config.yaml
n_head: 2
n_kv_head: 2
positions: "learned"
qk_norm: false
attn_scale: 0.125
bias: "all"
tie_embeddings: true
init_std_down: 0.00808
lr: 0.000935
beta1: 0.9
weight_decay: 0.15
warmup_steps: 372
decay_fraction: 0.792
seq_len: 1024
doc_mask: true
Each number is 500 + 50 x the weight over its row's rms, rounded and kept within 0 to 999. Layers, rows and columns count from 0. Numbers have three digits each. The size before them is the row's rms in percent of the matrix's.

# layer 10 MLP down, 128x512, rms 0.116, rows 0-127, columns 352-383
098:523553472515440411513456531527564565596466504523527527506572483536471460614485601489582526417536
099:491449482500495465551511568482528502512412484533516474505488503397582538544545387430418539506468
097:448464456427565546477533446520420482481458491504476505432504496562523591419539515461410546530589
098:477515466460436492549500426471461540414405477435470477564530538485471542487517491506552495575518
095:525525403486539477467433533548459536393414509540460600497543346558478501467607488535412585496535
092:496560479491416513528580462486491437546398483464437451464488471521551465499545549526606440532462
103:463486480533425523562561555482489495498473492501467361497519469543441594482432484548573546488512
096:403502456559367429499469533536528541469381477493426559528499452514459349452480551587473575485434
091:370423592464496575472544546533453487416281458503438493473470522527478565456466553535549487411453
095:509494444517602483521570506543513524528526513486464518479572577442444510514455540512467575354393
103:484555542499586496462469444445463409440472488547443536564447439519433449504555509577559433508445
103:574504492562480512414553437447546526426600469443497430512447462559514450382506476538409458435538
106:512484455502451506554416492496551553603661509447483520465628544491572472425539509509414481525524
099:501428593465519483458431438599516441557410524559514484526515427522450468516449516471518496462462
103:542340507519459418552465518537503504540592543498578487424477587410492521539472432467553441527496
102:390401533417491535408516528431468432534555486462520475471420528441495458456468394514446504446427
100:534425437477407565574515555525476505561514489589456540492488603478578465552587496550509426492509
102:596470498552503569551474492453513471462576546464521538506519423538529461489606566544505487522553
100:648475529431433550473547605582644486531499571479469452522545604538504554456428468513475544414437
100:508440498497535504487498525561496455537563558516576459499411552535515558471449515432559481483512
097:483514504555500433559544512578474484520452467522501431562508477497520468503467413549467459472436
104:483443518512561612488532495535432463455458543582542465481546478523499480450516579436577504492508
092:550435486500511404494481507460541524458449355486556520440504505546453468588473541482629510438510
098:593552528485443612474417404474541571566502604552500447430436471503468437519533532593559558493507
099:454478489624475437385583505445545469443560509498519466486543552551499486504585495599556520505462
109:510554524453571561530499476456508542465517558492593515482543506472520482478490537534433474509524
098:515441419527438513533563489485490520467461518531495498539421494526458447559551513474431461448482
103:484478501521476603392514476524564432459590451509518496511517458440524474540532500450523460513474
100:531447456496516435436481492494536451538511454413501516507531528529497453441542453512507505518507
100:504531476479567540433414484543466434505480587470536465475431432497458414471457562552450475419518
091:567487507444437591569487466452553467489700530503492537506541527533499509529592420559471532560471
135:525515503439548487506521566573579454500537551484529485661460524622503598563494567502556508501524
100:509487573535622453473575460536571613450399461636530481459592529482496396529440536463464437504478
100:428463506560482473551442375374519542483434460486430318426512408432531526337504432475518466554551
107:434521451497493449576392499528450502474616420424495545557507544536511494519556517430479466551481
099:513549520522532391615459478557490567500454469481551507475527471461483593527451548552411511585518
101:463474479433532460506475441516454457454566549600509516520462475474489420408574513426436455559452
100:492546508451413469522414434494532496482353498443533528540477513521511506525588411527502558478511
102:429508461460611431538472517515510544507424485522466532509441584551474431461491511427522462484505
101:503465562449578518373526482469448459435284552524517503512496525510456482530536637515547486545503
097:412442550514457484505494540510509556433439542492439547500511601562505467493404579478498504488480
097:465499429539502433482501449466441531479513369468440631505491453495560432543507509441451447509585
101:515471434532534457471408508521508401525414420447493400492471493496506474531488493518559505483509
100:482515495453618479505486454455532434505438508525421430485512454452407505509452447420482486424410
100:532495383481523501547512499542494491479554527469472505527495412519536657532521450558469507454461
101:520595540469554559497422455397488525503472508532497570511471423548502552524524541574511557478467
100:512473424506417522569540532520532500438567477511491479490407440578497522554489503492528525463547
098:459541551506510421517466469501482478571471514460483512561496479471482512418481492512569534508527
106:434470467525559503503524521439502518446548520463571493482507696420522487558517502488476428565497
094:473572498533542494560472525493495524460498428546514501496591483488483526578514480540478441484462
098:526518427455498539450393505458543476443565459499543474504635439526534529499498453465503482536504
088:518509451497521447598569517517517514561442479416486439463526492471478509533480483495510410518498
099:528568612433482588531552438464502446494552499515381605463542574509510415493453439519614582475548
098:557440557457410542420595464516546531445437518408537520485355450479460479483515436497436505552368
100:448507524581554487534630487499496516559403496511389543512497522505463518468441456429504507523462
100:432448425413555464476388502477505455548388472490511556533543488472515628417468535568545486468530
103:537571508382501458406535555455578443462419449458451529484502546477492450455537441556536494511462
097:543416573515512528452490453427448579465478539534546507423556300471477453477489467527443461460542
093:510547553502582433448479605616525507419538510581560467514483446499454495492520553521416494531512
098:570461508445520483505536513478439468438471490371448529526617524491553508405455491468390501510411
096:528596569497457612475530552431590358637442512494609408498544437492474524525454464495446510500554
111:532535475475491436508493592474538534473458552549364538476448514536488485502564500600459508503529
099:582517523559450444541510500400490570462455549473446481546430547472544463491527486495532513494466
094:415459565449434554489454517468437532554564486551564599487510531434503465594530510522406514526522
151:510496461572518588440536548540503508513519583506604481610481515494495519501555584478543518517479
099:441449496492475518504485526505553501428554539463448562451463416519484584479481553540461549571535
101:498518456486512427598488466466543515437562512516458587520500495484454507537438450543477522480413
094:441523626468500510541549495557442393571538500540628497454502533496528596564472460535466443486545
143:495512496495517527500525534526538448537438369461552384511494465443491618505529449460600427457530
103:498491529515532497461420485486511561461458458532533586431485498474537424510510456496542576514521
095:556487529446362510524499502456446383473557449442464545477494611492466489572513572537487495461467
094:503401574470486481556494432493453554498474505572495445550564535461504489520439492484546465559532
096:464538538480440527540515428505615546522463406479575502572493588416549488523481465429548486536477
102:637584470551622530553528539545460508443488532609406403524467594511455569536436480531484493502509
106:551503570492518502465511465413398578492526523618505474502503499411476461541418414504415564506497
093:465466496536521481470457501544486430450483550459470507518423439471525423516550450426442565552535
098:487514481574497448424519502510494517514576505457509560446474473538502531518474490490544521452548
106:551478540545537599472575537503449407579455510488545468479343527501482542535478532465493521500498
103:588490440475435417449477567465470549443434464480545520536520418536505578537437494474585545485489
101:481592445509543523477487463535511582534408480509481520458529667480484450476573472480442540494572
100:499538446514401503587469444480405532484640500494506600465501525509462396568516471511582479524549
097:571587402485671484476535447505474470518525468437329513450483495558499421491453462527505470522472
090:399519573509487466498506506466513459575464572500551497425570506517440419468396499502455525420449
087:538498497454529479551530658498581481536421503484470518559516429426432539548486492509515450495467
095:519461503532616524571498557576499522451426503539488529502520510487468489493431518502432561495541
100:498488455577472505531503503514458561513497443434432492548495422477524543470484475469475460538542
096:475498540488609454519512496451501490490569559578589475515442525592515488529591610394580445502521
098:454431529479419493442445620492446547460542517574474465475553406549550477587477486456533477492551
106:483458469474362484529605483530504510535626451513441528564507509520557485490471487506461585520472
095:540451453457496555515567486540503531478457489509587542553487566454474531447484544426502513478501
099:488521567499453507462513502479527567513551480565535529470468512442562549530410479464433521542529
100:511528477535504513591501539501527553509598528485518479524522507510445503429486424464422579455476
094:453555511537523441477467550600504527449287532602567595530481556523477577463511585493589617461502
099:523454517488474547524598526531618510525572470433474539498483490542496588494474500541541524493530
095:429477539521530453471575510491509544411635527502546563498483455484484453523496437439484444441423
098:535540467490435546444523559466593435566579463422418389468595547489491461503492509469492394500528
099:423532502497490526525429522472468569622545480597476541430572435523483458496498506506477478505507
101:488516440505404561553490474545407504590554515507505523497460505375434482509568497533536512504509
094:487561504544502486488494391443483481558480529544480536499587446506518492433540476448481514489521
099:514605456439501581529536434520431416458457411509488474518446566554544537521576502455434398531460
102:615534463546526438492474446528524510506524469463510482485506486539533516516544580465550509522540
102:438496443495427537430429477490553574484554476447521491516505476549509532511529484484541532506486
108:536465455532570512497480546477508434628574520454500459504436447542535579641470520480644564592463
097:451426548516487455489454537476480484633543499483588503489497468442525475448466508557462489449481
094:523631471405470521538561426528519483488545444416395480488527494549578520478479547515553519531509
105:449450515539491453561502446499433566421634492581552529571503463441591470472487532571472418580545
104:468494610498536445476493450472459552508596489567564412501523466412435530462473472434441466493483
102:599525497542469520489439484497431450532573520523436541513526491505523597413537488476585538518533
092:541552523445503413467563501410475555496610503465495505524521490552458378476464437501482519532456
099:460480583590517595544513506505494579572634459478525491512573574427512566479430479543488481505486
100:529525490569453466515566509504508457446528479464472473500459574412478507467461486501493470486467
089:464537375468539515375588509487546469466527544380519551492541507571467413563543502526433622505556
101:554551515480599501482411420500421482565543516591525407427590645511439475465568372493534483451463
101:551498478471493554525452438533489476505523484511468484518427637501539529495523533512555484484545
096:480458569508590483480541506536491423432346482381458544550487535435576491567556462409435460525536
101:429467523482468495481454554528443419557578439491604567507457541526476603590555537498485534530433
098:564404575496416502481454517533461520556563513531514450491543463527560482414496505489528522502517
101:562521488506473432493463516437526479476500532547469483452446555530505499446404535569467497551558
094:538527428447461623576636439525586437510418580475497452447517427561483487440538543465423564512496
104:517449541546417574508489515551441491542425472514493472506457446531523471525494492578515506559576
099:474529446502525533497501528499508549425518505484463509505427466532522513379489482563519592442494
104:467614513615552521495527477603516442429515566446512465454525407529527440525541497488571431488524
094:431526521472525493493428580534525549553555582488661474448474541471505388488547594487531456539518
093:496492432527445365544434471493477499508506469519427532523504565405471501505413505497504472515520
086:435467565562439512459565565449518515539419512537504539526441426423582557418491524500502518494503
092:541451514431500495548442475553458617422506602480555564443530492536510483529453580484515517478447
095:397525494588498480457486501446429541579407477406492545514495469503573559521541513516463466522553
096:484543531477462537445519561517522520553457516600408500446497426482452560519495508439433444516469